config.toml
num_hidden_layers = 19
hidden_size = 192
num_attention_heads = 6
num_key_value_heads = 6
head_dim = 32
intermediate_size = 768
vocab_size = 4096
hidden_act = "quick_gelu"
norm = "rmsnorm"
norm_place = "pre"
norm_eps = 1e-06
positions = "rope"
rope_theta = 1020.0
rope_fraction = 0.5
qk_norm = true
attn_scale = 0.186
bias = "none"
tie_word_embeddings = "early"
parallel_block = false
extras = ["local attention windows", "hashed n-gram embeddings", "a smear gate", "an embedding shortcut", "skips across layers", "LayerScale"]
init = "orth"
init_std_qkv = 0.0678
init_std_o = 0.0678
init_std_up = 0.0678
init_std_down = 0.0
optimizer = "muon"
learning_rate = 0.00723
lr_mult_o = 1.52
beta1 = 0.95
lr_head = 0.00785
warmup_steps = 107
schedule = "wsd"
decay_fraction = 0.945
decay_shape = "linear"
final_lr_fraction = 0.0
batch_tokens = [16384, 32768, 49152]
max_seq_len = 512
doc_mask = true
train_tokens = 325700000
max_steps = 9961
dataset = "wikipedia_en"
Each number is 128 + 32 x the weight over its row's rms, rounded and kept within 0 to 255. Layers, rows and columns count from 0. Numbers have three digits each. The size before them is the row's rms in percent of the matrix's.

# layer 10 attention value, 192x192, rms 0.245, rows 154-171, columns 0-63
104:105113080101130117107143095156165159098142117179105066119133153136120135123098132056065122174151140095149125120099098136200125118190158140160147096160139117108124131081195118122086116132125139
110:162044099146107154133143100091084093160171072142138153092110111058093109186140155147165147091177165143111168090135149100183127147128100166110127157201135122167115065128152114104126071134184155
115:125099121097135147118169141134074139172126088171169093138096139099098082091134074085087191112124137094107139133158160189113174137161095112174118128176126088109120157124108150110081140129141163
106:090119137152152180102103123066122072129126088140074078109122114098151174111124160093136115094120116137130175069093122085157150167132124100119063169104093140081116112124169161098151114096111078
094:172090098125097085101072070126107171125160165079089148111111079150160165179157111142065137121106026071120164090163091142077146110116168134142124106173146171103083144123130124102110150166116136
120:124128102108064111146152099063053116096155214137111132093127171120090087148114142170083064152114120121125136132177110115123187093147172145138099110114182130108131124129105138140167110177046166
104:108135169166125139099079132123125121094189147108066169119104181126103036120102074142126113120112082126140145147082159087121104133101156116130167148141141134194103133065072156103149089140138154
110:093164147169108133137079119083156142187070177139062082102137089078127107139148147123174154161096142094118118144119140096135048097128104138144176146129093162146116118128160105196121134089137110
105:128097103113140132128195153117095144088134106178139109096146103206132172155177120109127125139132162127137171145108122109126138139135145107107131086104131123162092128197093136177139084142105048
100:158137088122137120178076151154147153114119196140115142160127136184122106110153094061180139095135117152170096111058049095108094199070179110128113084115141110139149108167096146142114110143158147
095:129119114155114191165107146115157132136088068134139144099159070113130166103068085149168152072132108103137150119066105051159154071138141136110098135061080111146117091137144127157122084180146106
097:131101098166134102189094101142152153116114112147095096093079131106052068125141108095140124118119122098114141159141147119156148091128150122133222089117104173089144113095152145117056158107133163
109:129118054124064129107137122148126192105149176161102153074161131162125135116112089155126086108142097123111133141159111127143153073164080135147132140113187128110168075094137140177179150112122174
104:128096070160142170098134131082205096131168119133149112124137142132089088057136086153159095110088087114099134111152140143140151131124176087112168140174121142136103125174152104167148114124129119
105:174095154156147134124190126107129121088083136151163084140065102126108120109162121146194145154152169152113150086151173165131140177179183106102122127089148142138165095148140106094118162114129134
113:150143144134189161122124066085067158129137177093166147116160162143091095167119097159147123165111162117062098078144129102122117127172141093093107171130109133098166122113163092121180159158187127
102:118132115131151158124148100154074178136086135167146075161066171118070137062135050138125116108147154096157163171109094169166143118115060125154140110082148147147173057081096126116093086051100145
101:121111176152163125148122099151136139137172134087138075174100085088121054135135147143131151103107118149074089105090149049129104126114106110061132106188112091111109152162096112192150151146128057
# layer 10 attention output (transposed), 192x192, rms 0.336, rows 154-171, columns 0-63
102:113097140098158120138133108187095148177063142120107112168152101088135081155160123172147164144149113120131058127104120192128157165174109123095114162124172163129069121130220105147201055121106153
111:055171163141107168126113143131127171116169154114157131134127142102116091157117133115094134136089052119096165148135097080115152182105056089090108142088111107128165157086078229131131120154118071
114:071225179148125145101094133164169105173136169169111127126122106120151154121096112100121131174133087049154117060128140129095096127157093071066111135116137159106109065086099194198084098156145098
098:128109166069118094126062111141150147092109081141106114114152149173051095117121141070123146157117055160116071146092145167162106157183106116107150151115155104107146148088102087200089094150111180
091:113151127078142143105141106125126122120090126106096094117148116111108132124089160124127130146125161113095128136155114123129148131169140103124135144143126101108124088147118178114105121150177179
119:133129127131149175099135173148160110109117143095096169103122098184139150162184114130135132143112144169175135137106126168151134160141102141120144137112089169198090117143117115152186138107171135
106:179152091147103133120124085133092162205058083150167099092098102115164177152099119174143120101131143127144113091180127167140072113130159157136122130086123154058176105216209096131133161103127118
105:161120145121159132097162118164128108099156081109195187140122157168115126139105080120131103134178175199152141103151093179145205154115158156083093139115140106131118093090136133060137102151109178
104:110187153167106093176095101159136121094154116143121118129096160071109123118064134112151139140093078108101110110125117109153137076126109143106131153208127147107136126077114113068090146097122212
096:135147150122138124072141128123135119156140077116126138082139115054156134133099133195085096195141136105139147109196173132152107071209103137131126189191135148136103126072107101141098150052101090
105:150159137069123091134107160129078121145147186094101126164121162170152089166137158140113077132116169105118140157178150156104133148146098112113162083181155147079134135087092148112138156070123153
102:140130162120145173131142155117107100107125133131158121146173142139184158110102124182156125075106124147102131073076114130129102143162107148135075202136157110174132165164130102106153094106109099
101:134154199132184118109093132104108098146087097127141120131110165085097137148129131112169138097103177100153133103143155148122048182121208102116124087134114153136114165127107114069109097155156115
102:101121150127119122138115111166095123147100111123100116133125136122133126206132148117117132147169173146141117141130122157137113131144054130129036094102158105089161118069132180086133138106134133
107:097108143137177147080056155143111106182213169101101145135138184115085165124128161077093128158162098131118097097136106091090086094069115137122114167113113138115095123112176142140128110097150162
104:137109085162104127081099182152127167139066113126066125137121124118112139071138108127121088064146146134144143161128106166110082106111117131126108099104166188129070087134103156139106091086088147
099:109114185088094145119126153098140069124148100116080177102174141111146117128152201116186141143123105120111103056152177080075133145118195073112128143170087122103095149155189153156176171170161131
100:085147103116087109118146156154143099121118116179119156106131137194196195139116172060154140104149146108173197151174127205127160112134125122194139115070099118154114135126124147070128107099105169
# layer 10 attention query, 192x192, rms 0.191, rows 160-191, columns 0-63
120:148132113147116105122156095107159155141111116136127119103187106110114074085124099081065119133135140107152108132142179131120158179064163137109188172169124086124143104118120143127170154141134131
099:123130121158096122144070172079180157212098138132125097116118175184175063175120113159156132142124181125120147115067131140114086084163128073109125129127168155055118106111140164137137104121113121
077:109098128105177042113175094113137166138134184137118146082085135159154139138138150097140142055113059103159097164157118096119111115109094156121100047148105116159101093145117110135129100167124147
097:104104134095150102097161094123132124067105134102158138147136065095146112102140130093035151186136143131149140138101114126072154221111196147105149150209127112119135049144116080079163141104130098
087:108171107113152097163158122108162090107116120117152109147119087124171119117105130111084155151098175142165116156125201145131184159103161107121135175155112104139175070161126130120161141122124154
083:150131112182162180119069156138129111194124110130142120125078183169120118187116111183162140087128137108095145085126116141110060112151105069153120132088125155145085107135097097171110131145131106
082:099147123164113106132148119125096157090105133121084175124200108117117071135078109074080140154115079102209078165148162123128170202069091163128229176134112085130179109125112114148160169143134119
075:156124090058165128083114144135125142124139145109157101116158105135119150082130115080100101209201157158092122113131079115116152116122204148119129110155141078199156096120151141129155171122140128
076:113077180187105136091085150123140093140095101160109167131120159124097139143133113195154092081151110122171144119135178137156058142151147096156145135082170190094154121059140099165112136109135144
071:107107159158146107115120152071140161108102145138142160121152073174118072100102082096105057167173171097176117175118178053109092104075162146123131174124130118108126119129112096123164179139116064
078:104090198164135096178128108117124056106126101152167157101088108142134132162107139153146146015105100118127129120169144135153079145154105129087129128130146155093096159124098103125089082127088086
097:084143139159111152176115123120174173168083105092112128090134095109098106195120100150173136106091158115137085113170102127142139169114117162121096154093160101132150160192145163110108175129178165
095:102142123132117078123136096111104185134149095144065118153112165128123159053067100125109137100137108089197138070143100135122160200110104163099141096149082148127110152138135070123089074150118125
099:104103126054154065153134082105116109150149121110151094132109132109106163133110105152154138183077105099101113098121106187150167132162180198138162070156115157161153166076096140150112144091104060
105:089113145097093105080101178038089128183113152148132163098115121166110119138157118168118088177123162093150208154136145048131065122126124093120123147107091161077158156088149152114136154123096151
102:073149151107177127149178180084157152098148128110094144154132077158109102112186138109098148081174112102131108143134139144104111159134070146138129126074179099101117030117155151152101138089065103
101:134118132114110103075151105159163137093148109164110166197113141133182189121120163113102162144167113114132185166170144137156111196164148083140128123166120139036143086166130160192131107189087080
098:115079153149089203133069138057130127121125153093152113095118155103181065145126136099144113106122161151157053121196207210075158123116139145108133155169133099110128149123106170117187088159145139
100:134082125130091177105067142133037121169090124131133098108147133129160083180127125130198163109172177218111089116157120150150176079118121070102162121138107143121091115144159089111076102160157152
100:055118110089108196150090071142127124082160095095198162163142096181135068149146135181111115165140120087143106133150119134171125156129138143142162203097111115107126122190134171091172097138164140
111:145081172094074141136096053151117086102134153151136116090133075126174154116111116113177112173116100149128146145131154108144145134153058109136166113112073090102173124092108105077087083086087124
100:148176128104114140146126180092162115170126137114156144151169092168101114141173149136167140173082166116139117100108179098113089175109121150105107084104186113114180109098150166144204148096157159
107:131162093151097131143145120122157151119055085129088108139156088153115161173180115121129107132129123125113122148133108172145129173134070216108129113139142162100125118144116096111199087104254145
104:110149133127151085103109100142125131147121108155151140136112096115074201126183148110105132150060222133101157110117110114158138084102183148129133127171066144128131100098086124170160049120063131
110:123063129100128105162084160101116124122077096102064152093120086164058087177112112149107104167090145089141132104107131106067144135152121174120114079130116177115136134094127120078113053149107119
113:140171178067095247102086152114127116129080149218099127159156112148099108126170073131130091123125127162107117102137162149118143144114166112212098107106107123157147082109122095088141142169162111
101:126121165163030101183151130137101204124132130110121094088105162121125084181152096148102131119151109133189130119183133082094129124159074123125161115132091164113159137088114116150190139129164104
098:137074101162144072104166176159111166103110117117167118192156118209085140160156171083132141108111086143122139166127144123071139178159107127153162146131108086158152180140200206105124107116186144
106:131164116101140113151102209151139124118136145133103112129135119138064096142128148093129068113101118123128145124138131101124112150099124132140087121110157074155131172107076172134130143090053130
102:087120148118119153139131122104139230153124139144079118174124138167107098152076075110094120147086120103142175141122148145160075135130077093137131168176111159071156131180077119141118108124124165
102:100158125124084103140153077178095101158147168163125050089213159107112091147106097112154094114124146174117166154144065150115102089082134120131105138103161136092094143119147176144101074144146122
097:115163074174127084151135191125048137134133143140095110137110107126097124110145160127128158147191153099078111126143169114085131176131154122058160140105111127095126129197105166135123121186147073
# layer 10 attention key, 192x192, rms 0.193, rows 160-191, columns 0-63
108:122176168122096084095138117141106136108144061158113123118126086100105197039138136075084135198126098123118145133160089104130208167107138128136145149126112129120128042121099066126111126118121140
115:159153115144100094108132101087138130138140146132114080124180169090095077091130113077077082129150137107119130130117184149104159163090150156068146179211138082101128104113147150110166162116137174
078:146098105098176183148140151164148105120170084143122177127129127183101162182077159177157107129066134091156128115141112068152114094104089120202117126127108131172136206134131160166059096092148121
091:137155145104099118117083099113116174061128099152108090102125083161156170085123124040084164201099117114141150154154116073081164153143127135167187142130146120119130037121099072113126123113100127
085:133118134116099110116134107145087129128120167100056121187138126097146162075197113075081180176136136085163137130090106122109141140110115121063121151104139080075099104109120119152185146107115137
082:153097085148149067190140139155131116129118114078160170157116184162129135184168167190184160027142118193140078124111123167123148118117116115120128098125103150170110127109160164156180126146124126
079:091222136095087123125129137149151110053123059173174169126177076137130144089115093052056105219116148102116158131122152081093161142114101148174158127146099122094134105152119133109102115156120119
095:133156120112108143088122146168084188093117087183130099081173110105132101085139114111123084199172107096174163130148144080152126145136149159121185158122167121114144092127102086116149109125134104
089:121138115204122085154113123091150116148173146138144156140077130162119106188081122119126085051106108149123049130123137154119108158078115139124112145131144130209131173118097182126107123177167155
075:160182137142127169099083117123138191045128094146145139104153160147136081096093094055128086180132139142113182195144141113109136132100148100161137143153169129143088087135122114122165168103106093
100:144102147157154125200123116124148133137106097109142144240114162114061177132136116145169157003131101108099082145174118169111116111099139164104136099113131137121178157128170135149113125096127132
098:142172090188145085153134070102102049136114163105123107134094064147114093140093086090127100150131117112121076139118140165138114192127083164068146178103122089128146114193109171103152138165178172
104:051138153090110124107142103114126162138094139168107123122147091143118235128119110107165138095148087111118162120118124059123124162128113164140131057133109129090088174127109129111090069144086118
095:108165136148101112137134134088067118177124113147123142102131096050116127103117084168161142156120147125137120113173154131159102184173199150096119118084188130128128114141133107078160110147154106
104:124168105176072145084153172064130154129089156115158168103111115145139090148132096128199100138129166120121152146086172075071125167164084086120174174154127133098189135137129115079140139069105142
100:082114157164117152077114144103078064114129119118113175126121096164091130113193143126127078084159165132126119138111106157136159137167088144178089107139158114125079043098166116115151142147104087
094:108186133214076111119102091151200124138135178145138153156177149180115192162148122103145130133191118128137164181178140196162075087155148078146115084140111145121156092133142131124158154169158109
097:166184116111145164197141083114152103164107171107145162119135175112110082091138100160098116138148065153201130110193134124133148124134155108151137155187168107109174121145168163101169167137139122
099:123089088119094195160124136123091140120101119146117112150169153123120079090122179185105097101168148161138180097155090127177142155080142094116145152163109144090118087170117080104135150139124188
101:159106104086119164115122129150128120054144083064194149127174074132161048176147108132166139105153137133057083221175112104136080169154153114120137102166141096172078142132088202087169148120149091
095:111109130124146165117131114087143059165170134120104133139123065125183127096126113149094119176194149121155166064146137077114084137175122112151150113091107125144115091111114099082124095099141182
101:122072163151137107155169121126107079160171195111138062074124161133086150134140145154125133144112114084174176101148172179129083158112124131121115088119122081136170129105173151168133117117179150
099:116149162120124156141165139141114078159092064130064073101097150096101151199168120141164161132058150157156088154082128131087114172129089121132163123140187099157102084145134092151093146098208165
094:097157121118105132119095139125098122128139111138127158176121109092125132094156100155125160114084123163148166136164163042097142127118173071151120150099114210122109122126077150145173054150142146
100:107109113134148142194094154152106127172125118087062134094162150167122077164066126181114118158052166134112110129133164145101178137133135107127155098117192107130113136108153118062090108170126086
100:115157170072093151120060169124185148066120133164069165174092180196139130116153140147092064125146139069182097108112154189134129146080152093129122040093124102167162110116119104079147170136093119
097:131114123141143143136122129137115136099158142078140115140148129106099135108154167152115118130156114124137138103121142092070155131137118142128130093117121061157098158149078151103200168155135087
098:100158155176150100059161142141073191210128096167145164194163152168062156143162106115108124128118096152101147092148139128091104181147120100115134109140094074103143096139150132125186155136191175
108:159128126149111140065090154178075191102135079100085149160135103091077104135154102111148111125121078145078117115131166133109134118146081087167140113164120146150165084058123166106167139166069156
101:099133150127160111152136136100103170164162112146082114142114168101115086118097075150163114153124111124136138125096149103165097121143126104186132187203123174171172129117164080140133143125126166
108:112134071110119111125170078109117135098176149183098100170115144118120101132111124100118091127146106120119111093154042091130099143095119099062062092138133142127097080164086130146108045175162187
101:093126131139160090122083143184085126124112129139106110152148121148110105056153147136109135152180148115146132089199144132149177156145151131095208138085107150068184173123149148148140148163162072